python train.py --d_model=512 --n_head=4 --head_dim=128 --d_mlp=2048 --vocab_size=8192 --activation="squared_relu" --attn_scale=0.102 --extras=["local attention windows", "gated attention", "normalized values", "value embeddings", "LayerScale", "capped logits"] --init_std_qkv=0.0282 --beta1=0.93 --lr_head=0.00562 --schedule="wsd" --decay_shape="linear" --train_tokens=727200000
Each number is 500 + 50 x the weight over its row's rms, rounded and kept within 0 to 999. Layers, rows and columns count from 0. Numbers have three digits each. The size before them is the row's rms in percent of the matrix's.

# up: layer 3 MLP up, 2048x512, rms 0.0797, rows 1490-1542, columns 128-255
# down: layer 3 MLP down (transposed), 2048x512, rms 0.0795, rows 1490-1541, columns 128-255
up1490 101:513491562530440604446514548479496456516450503611511520530522487471596552468480471497410530544469549528478477498401451500435489542483458439495532491430450494452447432543447443484445534482549455459564549523466506453549474457477450418502480608502481500535479632608536428481495495497534547564487467487436419418525520550440517483529485544483522426446558517499524513585427463570474550452457
down1490 095:506478543562459578556471556452494430450495528518450495536482494495395441558445481412561532513441463428480504440523506506478498593436498522465495491455542459507501426554492486495475539510499592485479495555591459496514524492495538434569497454520633457537445478465507469558437461485470473597474460447518517378460504415523548626354467618534454458411333451432516519533412509552509526502492
up1491 094:458451449523442513525516550525557559509550453370509490540547491467517526477542431504439522560554404484467504503431484569523394494509515557515635493483445476547436539502537476479545484443463605620414554484504531530474552450495570483468531457430482506462449544506524508556408439475451602453540477532423430584530489512578456484535539529423448472392479573519447462546494532505537521475445
down1491 092:476491539466561566525484503441413548492555512447424532526518402431433437514427476562530494501575533420514489603550513522463416474491515564529507588554531438541507449488422540572417475516508546419529527532490507530462524455480589493552429508532483436429505520568566492537481508583535523469462491564457505480436509476413556553538599465556497445505506563520550448508538538503425489447460
up1492 101:475487565475544427486519466566431445478447486507482510455601460482493459432578516460586483466470526521426439519454496462476464440527484444538559460565637525546366494481476442425510567567460537543511502525563515477482497528524501496481545547474586537573520536512533483483435428489560465516489556495519451476510579498530492374475444518507458559541470490523483533481458527470534468427422
down1492 103:490486451574450415522595425484448546564472521491507435536492512481588469471538483570524495488595546533443582511472591565514543529519511544491460563525482483440442442470442472507516544490504423466486534422496532449501559487583590452472545508516486510463488462471491434556598489458449471510526569527601555503472400464633504488537537527521480434517512540467478445439508536485441474526485
up1493 110:446442515504513552458601485579477508479417549511491546511490517483587534558479510557441542465603491492419476442426413566539549485536498524519482543489515416500600462479478483517371446476506609664498504551456554421568408646465506499526492632373429527338565487512449503519626469579429501459462452559505461497475559509494482497530497486515556489443534497486474495524501437516597459455452
down1493 112:508559565612492518524496533500485523440463574487568576592393486545582506577553503556540510387592457509560520478441465503446408491470519443564556543582575513460506539454450534522409482499522513509485412455466527529507478542632553552587491478532458541526501498470463464548465500587575505487495543562526459545513469459570497447473466545550535471486565531545554609467586454620408507504518
up1494 104:445436594546573550445380556441503520542457527550522503456537578444422484575413459576525430527515548558513481476446536520511443526544488504513482553540601501508487518403469450460581504528487499568551438526468506503494487444501524503428439487400547539411515552506448599497485472576519456496528493449528505508490453408527521638440459506497541423486485566517606511487561484527376440446549
down1494 106:602470476512487568429495448467563504476519520433430478513406468557470514524496536520497518433438576559510501527596543590596459578476501417440454576546501576510527480552467467460474509606476606445501526429522523501583514427480556474527482587465503498551473413525485563575573472500386452539565386548512436466447503519487508434480604473490469476552468459412525444379473465472511502586501
up1495 104:513531611501560584554542483494591497551520496532446502460486472596528481470510517433495522408476492524544626386549444498496510442504478469419480517509562549529461480456590541496459515453527506418380617561553581604436552506469564500538536471489483514449468445597496480551481466457439537528518486452489540551457552576448489545481542521497559602456445517479551497496572431483345502567456
down1495 097:542479522453525617536461531490417513515533431509493605383599520504508485482478495486453525499500432549466564491495503460420468489556420505468392465398462488478579477472508527491439512507464426519471414506505440468547501462502530452421475534467519580483462512497464467540522540474542572511480484555508587416462442360528579514445463499542487521484598495485559405460532478513576483346628
up1496 104:500502507534557470542509462449550571511448530477467480535530578542581505519478494510477511498497607506601428528520511540534560480485501434482502504471508466564435412450573588476487499523469588471489466512425423511547596499515524483449542442447471492541479507440444482448493478467506475476462412498502606643461456555474392463568536477585480464463514461455440516473509412532527536406508
down1496 106:489572463517489426487500572592482460402563566407523515529416477444478583520478483411617538551497488476450439461470615531463523477450545483462514513517535467466476450513528471570509475537491564531468509476552376481479472425457500481498618538615415558479495385579457417439426476510481476527549343606541557542466460567435571493505487491468507474552480533466559468584545509526481464481518
up1497 099:535524364653471517507561482486478550513597563492452402479541445570513502490499412475515503488470535446457516514547556560400580468469491444605519454534543526528459529557473526480418421518471541507439556565504549513508569638510536512502484535528451492507500634575440553505482505562536480500552476476481497425476431490506373480549529534503465524586428437539527493501516388562496540516558
down1497 101:444492561497472508527450501510471486556558479442572420486387537479485479417469501480486482524556409437500467394397588529445516562543541536360560577491456487558494421575522484578444501432509531492586405495487474518420492516505607580544539530586567505559486517611543541417520508485420541456490577546560521550492505641524506421460496490573485438394504567461499440548428521524453522428543
up1498 096:451524531479467483527436466585493525442552451547486521542454574422545461489484473425556375430507531545538505515486518515555485531500453474423558480522474468477547474593393513456524560446496525483504563512486528600408607525457508484584507502422348566419577516494499480416480504462464418517508516526417546489534494460493556427502592425438476454514455519414596418506522570531451473519383
down1498 093:527541576565458614494559557554424499454495524519432558504496527558500562576513488433511481478469481477441486463476486459498542430467562462481497478494497377491530560472517502412425561515450490442451507564490582487480452517537564513524450562475541434538474525484548415550504451449446529514429585594560445525481458544504446566442468578434499499454529515518506515418460532511572553387472
up1499 100:526474522557419466516533443397505626506470585509435515464474488548549524462516589455474482471486484509493471429517468545587469431568618465513548538380484494525479517544538407477461567542504418481432431479532505470435500514585444433535491498436501470451549471509556527540572512514483493484498374544446488537389527382457497467451470565475434484501341466474456591507491545464480365437415
down1499 098:484455416423444458516568594531574556561519451489409529493531558503582469466413427550628523490455495510553565560518532537549526506514505529449507488561591486466524462462439528581526461468501596471567454491463526479525529482489448484422538484632504498490417463531380492508436600548420464530481461480483540491532505487535509483558543498505497493462508463502478387513524503534533493514616
up1500 101:441483518469505470495569439374476496492503465460474487464504573456474462489591454497497473475479555528510547488455453542590513509482482436533482496501526590447565521562449411417465564529480590492495495544535591557516425540435405559564552471463489576520442503525516456496603516387368528524465532435541560584463530479493508474536509437549381566605528422492433539431538507461523529459530
down1500 102:514546521530556517602621467498446497469448448503452547546478512598453555476550457455488506467575488475512506523506508493529532459497499424474550470468486472483496581436508509450479458431408517529552531552421627492455524582546477522433492592410529475511583505554448478516461378506430556540558498562500519463531501522543567489435527488502430432451577398499500608521488516493504519416560
up1501 095:535523496479491515501544440508472481554548510464523524457519457576421481528465538404439448515428510437490525574598420448437571449454537490500466434484456522464552498485511403541564456529490447582453488525486522484446520478558535630393424539504551497426583653489513447533531408494509610450441513548491401426488518485488549474534467438418499473432506517528542460585498441549539453421478
down1501 094:451518578559518538545602463524471518531537551451525449470477496491580455518510498525515546455535509441531530532465526574489539594532513547542497477386588419581600523502498477494439541522555469376466617435500392517467548562366460374557496444504448581495526412478459499560589456456465539509469496458505484558525511476457505494492450511422506454549482552458523588501498540440523500490560
up1502 096:521508527556413527609612400517473533456485473482456568565536547538473414446505458532525523615449506530476576482586513535565442430611481457520584500511350506526458564461504570474517501491398488468522484421410512478516493437493521531462489485468523483532544493510522490489442476452498514454357528509509552520533486484467528560439526536532482559489417518547449512425551466419512467517508
down1502 094:503518568571533505542518529642445533485459485541501511517531535435570474542424531454538428497485538446487473489440481474499467466513465417480492466454587472467485495507485470551442486559501453497516617479465579479492451468634532473471557485497459527553492531570477506410487530446529491442536548422515540443532458466531459512446463403493370554413526509455502577528462535470519500562564
up1503 098:515465451582478537527518447460502560480527479452548528558518403478482538530523499468487456490488447517554437517453466478513564461485566540513575500506519514481521513525403554508586604470533475556463487495539561521493514501493476530544549521451440605483542508489511495512540561546522482566439364364505526550529531460537439461457542540487476402585574446556542444514533525466488420533451
down1503 097:475505518474534550566511414510568560419587557456380535486511525463374537522468492385485552532544493435470427439559460480529402510459443461472483452512529527513573505518504453440521543534472531396533373576473516513540514538461419515545452456454508466497520613591448528509490496495511476602420527428535591503553570513512489540502466463593371567519588519459469449568623463473457440492570
up1504 105:518397479513568497571498535528546491348452548560518471521485523412525496515377534501518500513561509527519565474485498456480447542461501535486467401477501519562481400500468572486513567460473367471507445391535505500427482431539544411463506552568536502595512469574532476479448605552445542429435500449581471475439538565483479513514566392498575456527481480527487486609474555480405422413564
down1504 105:514535618520560467440507571484544426440521507502477519485494443502564465512550583507561421571514530435634483504535347547521503442486394454496463560508506523588491515469505419342442387546468468588522493422451471423496523478464491551503482521522544509505545455447444573513493536549514522515621417445588483558444432434552446525463453503519407450475551456400455406499484513492435545466500
up1505 098:497499494518508556599434576545517496582502574433452502534478517537461482506560541576608502495511443539494509354550457600537428536469503371483490447553551521539543511502547465401508517442450467449515487456473559519451531540423460438528545472516458459515541518464476474427464507579492437443456479401492464586540445497474497516483508518484525457514542557519612470549442524562518572513486
down1505 101:484530490514500464495404471458491420503558501507456491456485496599499518437471546498416464466585495501569510475432445540496555511607497485531486454473598495537541422539478553533537496533510393497495564563535500587461561386446405468605527469499373526530496531522532507602515428529475569487421518528619411502512499537479465513508512458413431430470512487472445518486493464518486495486388
up1506 110:485559560471520539510559497475392450530560543531440520457514438559548483506463407446512563514604537506531485468502572475549532532480467500513457587488463459483495489478542524458523476587593487451433513506491576452445563509516488582416532541465470629468457559459515434484548502489494529610455492479481531552482575505476557457431557563503473488529538479552455560457538558509524436511459
down1506 112:510450509569549417451464549445495480447555457495496512522535466494511498516474588372538440516487475606478508484384457584448482496661519562504526514554518412528543506553481548455488564514491529542480465528472491563476579449529517512517531477421455560515492528459479607487577419555628535489513520441489511477467396494509521471475485527443469499476475398541456511473408354559602406502456
up1507 079:483523440435560550590418496452566444560473464447562457483496508597525664424582505528496567497474504463519578471509511438453426679487520529487453520489513556469452537574532393489513585518546520484466527604496451561523498468517474444518546480481512508483459500484415520576491462507490527484513348528421424490481511382509528512507548567582461532420487495532496411432534575613513572620471
down1507 084:497595512545568553476559527573433509472496568421500556584496499496486460545522494567476465517473494523461601507512527533508568434502511482533495466459553472476473501408569547451554480541519527468568515420595550478516482517542551435485519533504531462583516447494471445490455465580567486501523542490555515573477590627465463505483576454435360477514566446485463545406501489478515482485471
up1508 103:470516462536540543481455541543508527549505568455511501505570517510485530527471492463504524473461469498462490523550390565510523535604500498474534434443502498418504458538493437438613535452465501512513503496527466442561484426548500490496550597488537495528455553573475466480444616513580538510479506527534505468526549532504517584513482560602588416497475549596439537545445402485478578531417
down1508 106:517522498550553478444484494470469491534481599500532560486512542470538459477540519449550527477481631487465510561520506426541471467464565439523471553414513537541525437479517507506481563581463485436441584567487389491469564439544474424503522505476571515539479557421444504440524561472417518462508547418467445488451461464524381551458488578469527482446553531550433502520530478510462517460460
up1509 095:523420528517515528536486438494549533416462557508535414543595473471507498480547492514520527577458487487464463553433537480513487496488540508409552574414510463471365425457573467542502448530569584457508442357551430480485538514505487437508488495553543522577538506579481499569460512501561412519499464560499577475532515490522516521393491503531518528563425476466567502573537478571518426583409
down1509 096:462500465490543596625510400506567459562531477498553606494525544532489547560451579529487507502510494492510521525457515531578461489467544534524446530564512518499452495698604542461505500555420515460549467487460427455524490434508493485544466521506488398506418461540591544520500498545382507491434494538436554414484512549613554506568481512423515495487403423568501478412530513528482584507381
up1510 085:544555495442490413430498436452449494526469449505536506458508580466496492470471466523504445397590434438471502514524535500467472566476486513513637544558538487466498522474525429466526372454547587470464528579522511576483521471536499467437499441510453487542510532526452395551443612501559500540497470467428505547539466534492506474448345488492471538456465495570528484445414377522498557457555
down1510 081:458492571564574571515470563455545469514488537514423513445508496500529524578474518577424577461416484521501495413467422555572455529483556566558410435528483464434558518556469565563476474516443515378493454457463546483554487594468499566453486495445489446459434458481495522429567427494468540469479432483473503510476601489468462569533622588405500543519538500522480470517557497457535587391436
up1511 107:481464519568552516518544519514494531605483510566473550499502491516418510550524525473446487420492509399442461381435593518524483409495527501439512467481333527464567492435548440472495474501480503552455464503578514652459562553455496538455520578482369445446516551507527490479449512467459472511560453490464446528511450531433486457484563507485470437537442565473520481453495529483483493549428
down1511 105:449505573464536539497588443568576464464586425414521555605542449448494537547486493484490518556476568415510567537483566619544463418439557427456495542497459522510534489497555475514482546413502507467518460491503582548452479572493531377533488522449499463455519485561489483583498551435481436571523467487595586566495525550494329467428576442481435513394606409496607561577541475518475518360491
up1512 100:528505490567444511610456457480473483494525473446517483563459547460579496499469515529481573489466496533332489448420524559443480450482479515521501503558480487422485440585540513536620387489521573479503486450498582515510416371497515460491450498348475484482467503539501545536505550512447426552532480355533443539467497451471513357490545551486456446520497501449504498542456485506427541362548
down1512 103:495521505479458499494450570519489453501460390531447434476504604411453530492561471606534517442467496409468533567437438563488530554458463402457591509529534572470528471525539522511446606506555492512440410514500503473519509517425435436438540465545448498434479475569483508588487493608450428524535560432510472516592535475533558553521510491521436669532527498461491520401485521501438519553471
up1513 091:546478465559495508426509565523402463408423487404533471402440459540495483438502472476542581489478466508425505488553538535479456472479535479509472531603494531575527473456522486467548546522539513516540460474475475492499543541457487552506532485492551467471458574516413442507432552500452470499504521423573466565524478496459444478621468479514542547596562483538541407555475522424554529465571
down1513 098:515465503551502633513554461555443504523440550496399457496554500479429518524559465505430405524414510477389491463479450581566501407527493481473425480520495412482510523514512513535542451479514529517540588565443488417557486582449556556476457477518463489438452538391511486546466492380462536385549480491529498504547475478483512563580505522546516505489519558449422473487453404509538521521453
up1514 106:475470461447560428476495493471520404377464503468490555508503479536526577511479388608543475506532525509502413405464531478485557482501505481574548485548483523491517557533464538448471550483537450495492500601459446567482519520477539498500673522492493358441513476519429500478563552492459544349558448461529505413491500550516508505518522490459391492604539541416537480486481532582520510590530
down1514 102:505575490519444540444388512441561508441471472505464428409510449538395509472569532481649444437431504473568579488521538474470620396488532435501514523529508424490546587451487451509417480488491461486472475505511457506454580566516456427512553608537527518527443484543489347510453478458558607497437549517417498567540497459477563384463447540490619503575549553573465482517502462496519520403586
up1515 095:502627597525525540487505559475517501449524444584455499464462506540547502497571399539544424462537605444497493388486504528483571459503498534537509534527557514433537488478499572543525492559454495419502423473555510434547464487516479530473436544450422557419522478457421541400561489502462432539501447483531526489439503486423568550517441460486505466520514574581512376452490449526445494485464
down1515 093:514619557453516478483452484441390472528496550412629447565486615429524402532535488508433461466465462528464421510488396533477438434477508540425561553535565429422480570510618535589513465556512548467569509508476534443523462529508559495492550524563487518393531490503459488452442438531489397458502508464536410413477473465467603532526430581449446557521549389503490435530476443488583617522479
up1516 104:386523565395445608482404462508472483493548385504482431569404449502594443547454497514465537432520567491551527510511490492538498488440621444532476415606483500548495503460411454531521498538491506561535565448531354468452526501559471452493448540452477530484561494514542505518484553494534562539503495508389483536566438511504571481470516534531503547492406495487524411483550467467439446577420
down1516 108:481472500500472440564577539580561559527494525572515581510451501471508504462525448496482608527422501420380448465469492523443474549467507462434424534583494563479555483478483516486449507465478417529416531457553462492409555475448502421533542501554514579479591557596487518510463467537559521466430490483578488483416499528473531481404460454405450598549514532456482556586448537508456537526522
up1517 099:486506486501505527473469561489625494509466599538557573523552431483561509638546508568540478443497559465475574490506483399487447473598630469523486566560510424394588425553504534571530556520447439475548490488567503443544477410497478517512501441490528573502446474574471586519479585569463525520477478548479436531510502482465566528474474461563544457523461467492443433513528511436430432484463
down1517 099:576505442551477484488476555588465469507456554455480503490485499526544440497439520433480458583473642512475500486529543495489393482521522425446422500450546478612464523527499463483593512457474499608488529474593429531521457506500497547475413542505548445535545454522476488584539429476562497538587492466481427539534479520542573531449495435464541363530546560481502533451442527497531451587516
up1518 092:547495590520511524525504486477425541450581531373521523487452401641500552420538499508600533505522595521481472542472552527548434500480472643478471465513539659510536529533542499454542545411441482459449526510505529490556525606469566477443463472486501574501564454466463488438514584495502545460482477569523529467400486507553568542457516509517482492587544430549504528572526447583370515548506
down1518 094:563579409461551574532477537475521578539489598504477517556441534514588526432548455515548556517453476465597478499494534566462520516516500501474595555506561446485461525558572474484565458505474555456483503547557565458476450505503380428547538499563475455528567548501536480463572512533522478540499507465589497502490475552447552437530590471465553483520431471457495630576468553478469571547561
up1519 099:440520529481492524500567529532502516566571546500538534475557461554478577496508486497560539533595495539603514498446574493516572501551543516551472458489506434534454446531452487532486446495520565444435464475554470517559456548411492351509434445481527546474604480434499542459530490483485468487488547513471509532482505442508502453514444499596412536417508397519477522505471571531477459521425
down1519 096:545640446456517456449469515555467468521496437473549452502465535473459553472625591521554505479462431533447501539479538484437479424440440513542563414447444533502500493487499486506474431435510503460522522429539497468626472403441574423512535536465486543483471455542474539516464476518490394512498506464475450627504462521519624453466540438565477534476531546515554412493512479440555506457415
up1520 095:435390485456540513585497514479492458550549483556493571503522496510496561493566435530479575458483555453548476518496478492408508530502624404544556474525555609624491547456471490462561452546627550473525504570524503564516524477599509498509497559430475543539447458466591511513491461343525465612495533452494513535463512546429492584478399471535447553500349522430471525524315459565523512487606
down1520 100:501425508445620512537471446556453467596633454482509440537496580510475566504523584548475505440433376545537448493441504528456494511441494586518516484554542549522507512484493563392537558497449420482468552522472486489569486475562495428586476511479464486520527459480593454444564460408565457504561487551512377553483523510486496647488544521494414520540497611429484469437464529467489544497546
up1521 104:567501510606555469534567539527499606488453380495472496516506445558538569443555578520489555449529435508541502516616526484524513520529599468532528479466450617494528477508501481458485435446478409429578583534577496569546471494518511391537482529531459434485512614554413477553502551455471499484445454414481468458540477539486442439527520512554506540584465468508511558531581457504478506436527
down1521 095:583608524418523548553504495494536577536537566446447458626497439487449578551501526455489475464420446502470459510522466459469578478503573590405572462474537396476392530560517528531475397589540390568612538495527529484581463502474433569439505560483468469470480537471439528491368525472484547542425496502466509491563462512544456494460486452563407491477564468522494591521531497492495518462522
up1522 091:597433511485552454540634597468631445546579469454462548490456546538515521381523615493482491503450453543504437539513519501540520511523468438462493533537537566382501505496420497492427478390593483527497508413451581470469494528540496407538629516364492548464457513502583486533430530581511443410528515461447491453530529431498392541498498515529471511535451539497582491551595555532458512517436
down1522 089:460577519439491487458550396547512519579507558479577435427532512468471590485416525491537570551544605505525562499492517488442520462368484497496448434488513446515348535526526422414524541516478463456539430546630492413429453491457487421480434503422511477482500580419492480502493554458513440460462579514520537457493511480496473452512542526495376509515516419553462486531476507448555483473467
up1523 100:492485549413542449522468517522545370519452496455509494537483658440493492494532426553465461519569570513445488543512522416538574496474467479565514493394533495556473486494451519411515456485521486553358487484508445581435498570486545479525440511532450538520527501483434536487483443611428639466453519504525574438410440465495539449478484525511564508540608446564466527539480466555492567573520
down1523 096:473502541499528568545471536510393481472430422530466459370501504434486439533452526560504455516546529444530491459518435493535476522399579482562508511519465492538576513502440495440436521556452556472555468532397525476542494593500471571477498477599498449442511541495501491566505495518456402458459523638538416538518468530512477540477438460470527447469558503445456438460476558560424479598370
up1524 111:496547578528466524439583422449481455447452576559648441503475490425562404510544454501624535521511430523511533418460476466409423511571524531463471429598465512458508474489437506570589464570493482542464592422434532528409454484446469578457461501476488599498518553423525555505456507503524453503542458462493442498555481575441482535563465567530455496453475446442631425433525580506582406500482
down1524 106:588622436485484538551610458397504584504450487530508487561481529451550464501442473561554507548469424543465502541497476531550480486622518522595537503527560582507533522537513528531554460543530483452555534533497375503405387505500528361539489488548568517494514456490581563540615598521465479515436552447494453422447533509526551513488485530495530407422474455514556587546523461550438560528472
up1525 091:485548522533498589418429583645520501514502521558485421629549524525491532395500556519544530464431561453557493505495535577515497567517437507514550498443452483653501416467576575521486432499477502497529444457429440515517495487506478454529516514514554544527481474501461502502519475516555473497507412584453506522571403534499521475413531554603429520460526449541498540465379442450520561569468
down1525 092:546425566521520527430505466515468505473548468499503401434498493563442534469591496475561461551451494515529471580458489453498531531462448488526444503574444502524591476512496572457521565535539471503462499501512532479498499548410605411493460418400461512563469548569507611476525526534564415546609543436543483574525496509597587520420462554542420589548501468450481482422465519506435491448496
up1526 105:522505524470473513561521552471505514552603493451480479603537498495459497510560608530497480467439448505459629515564518483437515489573567463437516508497474554485470564538458467441542467486503403559576371493524523548457482496489460523519513525460480487515427455500431465611468472439479609501480561434465514547536439537469507542525482469549461566610464513517524458483547533501577460565490
down1526 112:556585534601480493496501495464434517568475478536450495483573595455478521504547588508526441548416450410520572449517490530466541517539529515391591540529514471620449561447459490488574518517607446504470510487573570474528510502450539504586492480514424482493520460466493494480431534474536520529456462550502575471530511509499502446510546467531513603620587519587474455498499578565489512504506
up1527 097:434485490567549413459482647562452539375494497433554462515481526472485461553503517492569486494478554451552429515506504452508530539455474533473521384555545469501495412483378435431551468460499454498640576549473501482509489492512536479587561503455478474546531427461503477521523584468423456548493606496410524540440470417566559463507472495475465533534534571552468466508503503453466454455425
down1527 094:474585565522500499510479521526454514524479540598401541583520535492482591508484502500545490617482501497448503532444446446477545433447488428479486540492501459539476490407501597559433489542520538500558499448520536441481491460539532477444510565511542500561461572521466497511480534468530417533469449422502535494457509528568517501524534497520557503586436435544470470513462437471562536570525
up1528 106:583494474502529489563593381638528443551486479415499519530495480495569475568458534480544477497523399475495455508492531468443438513476496506497469550551507563428434537484484521519416495534434497412474486504426485517497547460510465467574509448452534505538460507500489478501524641487572505533537476535563415520563545558569441478495485467492397654551455451529490519417475559485459499453482
down1528 111:477487439451498565443516494493477567443469507474494459395458565577489482524463448510497557543557528567451534466518423470465492462490505448475438552509538525459481488524451464552479549473503421601510432489604503452512481469488515537422497523588517522442524452453487500450521521538351470446584558470520374505444471561511501461503499566458497518534489455437495549417421490552513562478590
up1529 099:457521495420441465390470486619427474514493483520517454513388526520530589506496518486586484531508582454520576503518522675468494481470448434430518508513460559508563515434462492555481526545485532453463540484494452425467553532524502473463495476516441552518528648491546509522516513459483516442433529503528497503518516467466452478638490501471474447508391511486413506474533514473547541401467
down1529 104:437498466372479473528486520464519439589542475511515597520487451507504473569526510479495473549506549497537518547566556527585503466458404455499491521536457516522570540544529526576488478466484601408537555441543548408530455601476529525514405525467546558449502481490511591523411421456544508497438596401549448480492536440474438492420530400529480553495395521525459562506440488415443462502476
up1530 113:568532580547449555447478520402558474513477481591594449579549444518533487514447454507555539443632482588506453460461531513513471488500490544561433547520568467563432508512516658549561517486505517500516490534537573492462536491510497481449506560467591523485476473473509466581392519428498549454544532568539463561462522405609454546489453516475510530502534474442539552548474518468609502535541
down1530 108:608414440534498509478459459482501510441523556531532461541468438504486439429499543510426457452481480524502524558459497516501421530437387406441521508527502445507538506493490536495488514472488573584518457522477380370481384514532522516443513519598452431539502530486533483467478463554498453412550392451491539535505568433589591445463491492489556443573490504487469538511528585458465558476562
up1531 097:447446503541391567488513528478592553477520510551685459566441427477508455491562590486545476515407515486553478487506507512432477413580502505523466514503556416482463429513459430583555457488634498495440442528524512484582541477549526402466442485544580484581435446548510508524563496475492509458514494450495507383631449498545535464495515480485548467552505520412469460493452520482498424495509
down1531 098:447543542516566503505521531478484507504493497512506422509404481638492563476539481563460570440595404373492573491500518459589535401475466617508480431612591514499580452515507451498451556446435451498579440590532500477532528511544405468475482494542478508525576458495525525503577527426493441459509517425551454519446536488598612537502564521505452499481517568590496474485529433499483512528456
up1532 102:544467451530486603545496571484507504463547484444439450557485537529516517492424453507501576503552551470521458511535502482487370444556532435497537503452533442479567538449496504407492449452506483565574438491564565518443518496479481524481564419437555443448439506475572508481560438570729542488518462434570467537454609554517497536461488421504565491451493460421523535537567617469514426475427
down1532 099:582521553484536515477495456416541449548470467458508488466508565457463478564490476483509456474528543571421495430536483433504432508473419501514495485448561439522482599501503424529477413459486454538471425515552532562475510529469521391474393547512530525505499534469512485475560514472433530492451449468541494556524448464523444629499523500433431390458565547451585551449588522524567483465473
up1533 097:484479409531569500530473468587496548591434493576497568509496595514465495486465458566543553560517447588528559522445536474469535430589510546564421497666506614497470536496462520405518483507464504576543515516403474524495605566541422498537525495546471524497532472470417522519472452458612487390420495491569569499526551452551502390458493516526387462454502631553503500470505442453483473520550
down1533 101:483491544477483465516608503535553522457608550504553466540466491524392521523519435465527459525496485577499487547583505491476576492559460581498417573509513508556469549488523559444452593379482593555485437468437493428537481509543503556516512436536476556573495527500472536386465499523554517413563519502469499503498507489536495494535482453509432539432544631549502454521570456421496524466461
up1534 100:500561466411538450556485432575494472485451517537529455488534511527501527596464498645513480537464567512476530417547449515511517435551668506501551473514498448493435501485468507520554538577459560455512513585433430488587378473545550606439527584546504541422513546488549391525532457543543509534488518524559622453601533499477491517504521481494467561589417462551520469575507435466582558569514
down1534 102:437524528472489501518570518521385540544552541526573590514413530444435495504479449430548578487501445454512497451489566473533487546528499505520540458517518430541525499460511467514458467551500441504601562470417579564498468510511513536518456477488406443557472594592545507468558530565460510472444545501517506436402530472436566466421413593521591527549420522563534570441470496425475412460528
up1535 089:398593491482431474462453497485450545508555532521488485490559487504584657439494587492455412413460579525398540365528440482481476491590451458556547538526530497570479527491420509429533523531493634465492411495619539454536510567526404423512560599484491482462399435445476547452407532375552564442399469477478482550615487520539453483457473530522500527441392461474472472474460461544626490581480
down1535 095:438418501473530504522480562530474444456434585441546464413450545520543479464546530471524475415543391505474577460535454470485415528554440433456586541417466507538434445574549425498408537497549539502522379545504551451500507423568509533448492552537396476486567455562466526480475503586495449507437434541580464522420461594475540547592496460466496519475485506478513498459499477428535568495466
up1536 107:481559443557511519503400507515490451487564515498497537544527563417523484519405472516532560522519547443436522450484529528552443498492540503434552466514562505587524597450482480593551439442450493466508478465527523514398470612577578473506516493387495436495429445510549442477478571455580544479503498487513476553441528463531471529553491498558489574399512486468496453505544381435443534415496
down1536 103:536408508507531509523531586461486465517529481489572516537453407451412450534554514495499522422373547482415512483436523542482589415420508510445475493418516479454511550498522549576551486498487502435478529522475558556500425396459442461426471528558535506465463487563496440447446454447446563496487507484458456524520458501447556584426508401431561454533496475499478556423432518506411526508506
up1537 102:588552600484642394476516528454465410440520535503504511582508553364485605442556546491562496459480505434526467468530433488540450513490404459570439526486513596506523516483495488473542555446516487527494529522470415598487502574505531526469522498569488444471442498440532499468586538518477524503432526508512485458457501530486538483526291543484470476560513501498531453510520498461552504507460
down1537 101:520452490484459487479532514432484554505434447553506428466449487438526516489524573485454392584483504405556491643473560438520433507440495493417571506559421444467591558489451535471444433559391540543479470494417496469464519619534508456526503493484579487519444507484550454504485503486387447465551467555562424421565482460534433495440505470493514527564441500403504506585609444461432514422595
up1538 109:532470480506552542373493428465450559551470497492504450479498571514519508582470509497519537607383445561528466467514521446454551490510549484489531401508487484447558432477473534556513582519492611592542453535499471488476571483534474497510546505503492558539541424414506478561353483515446426532511490391533448487492450547494523553538534535475514563606426449484518449418393465406506497462449
down1538 106:501429529505493428514476582472529486544521568536479528440490424486432493558395514389513453494465528527392458490489492438413348553584602493533565408517546470537452524492552525422415454448534524547533500496550506538506509514537573510514498587535464508496528472511496496432568579461484422502566439560411498564519467539492523479451469451473525445406501548491430467456527532476539599472507
up1539 112:569527495479503562532592466461487506416437431464451525586437444562554494520533499519508524441478517499536497412601506527559482495576540413514502479443507481523393414481474473523562483532544483517529494449562505552460508458491519509501483537465539557403547542464409321479496464620507505563507500585456462515550538440485587504536551557521458463450494465479479518486568530505532432485530
down1539 107:445500414490450579550527440557552556490471462398534504559508599541461549513441532468516438529459439540551480506471529519513613421462560463508483509498484523508439512558543446490444582479427489614519458500500489522383518538410498536506447529335485563464547402526525457491471515501456423373405553572458444491485540419508565570508435467587475540519507541533462508463530527510623482504501
up1540 105:499498531441613535510516418464486588475532458545489468452442519452443476514387494492395473467543485444451468421498583508489471548579476513431537429570545503425479496527408571507499510441554519454540581539550458494487461466509576464393519502505494519597427540457508482445544511421508480523510517516516501500510561512547580596399456534427529453395560507539548574499336520467540477502437
down1540 107:604382510442607542524554531509519398527536462388520526442486438495495457543445530488492534459402477556494538558584491464500532512443476507530470472544389478433486467577505479533528486450539567502485517533503478432408475485524557571509534569480569472468521518412430515514551416574480476494617502589441459442580564551526425569564531376448489542520459453414392535583456504525644540553478
up1541 092:474391471464492564501480485487534519525501435489554470537430520493458528555416394543608506525483460571495519478392509447440468455556566450569489568365422461505447482543436440531471514518465520522508523481486491535528450516497490503373488569435480546513507473516474458404525514541552513505474504591545491543479539459581481528464486448532449531482530438505564541485560508451514489504559
down1541 084:567430513551571445421524462501523572579468596557513486505513467498512583467407463470474452523490518523458446419529424508533546510483496519508544392417452449474509503490513532555447598497531573521446563414518542500454556517572459556477536464471456498522522510459478508518547571586481528505515491518502430430422547586454439502475448576598595505462465489422556444437503506455535486483435
up1542 106:477531568519477514534588462526413518447414441489508458491594498467479505453455570546447494481624542485411556606487537438555486466527523484427499497590630456607443535550452497531497542469377489378519467525578376498541559610422505593463554521556579546573547532473514606563444486561507558554423445499522493431419555498476523407559485505538499478525483582456485538504489493450469460524411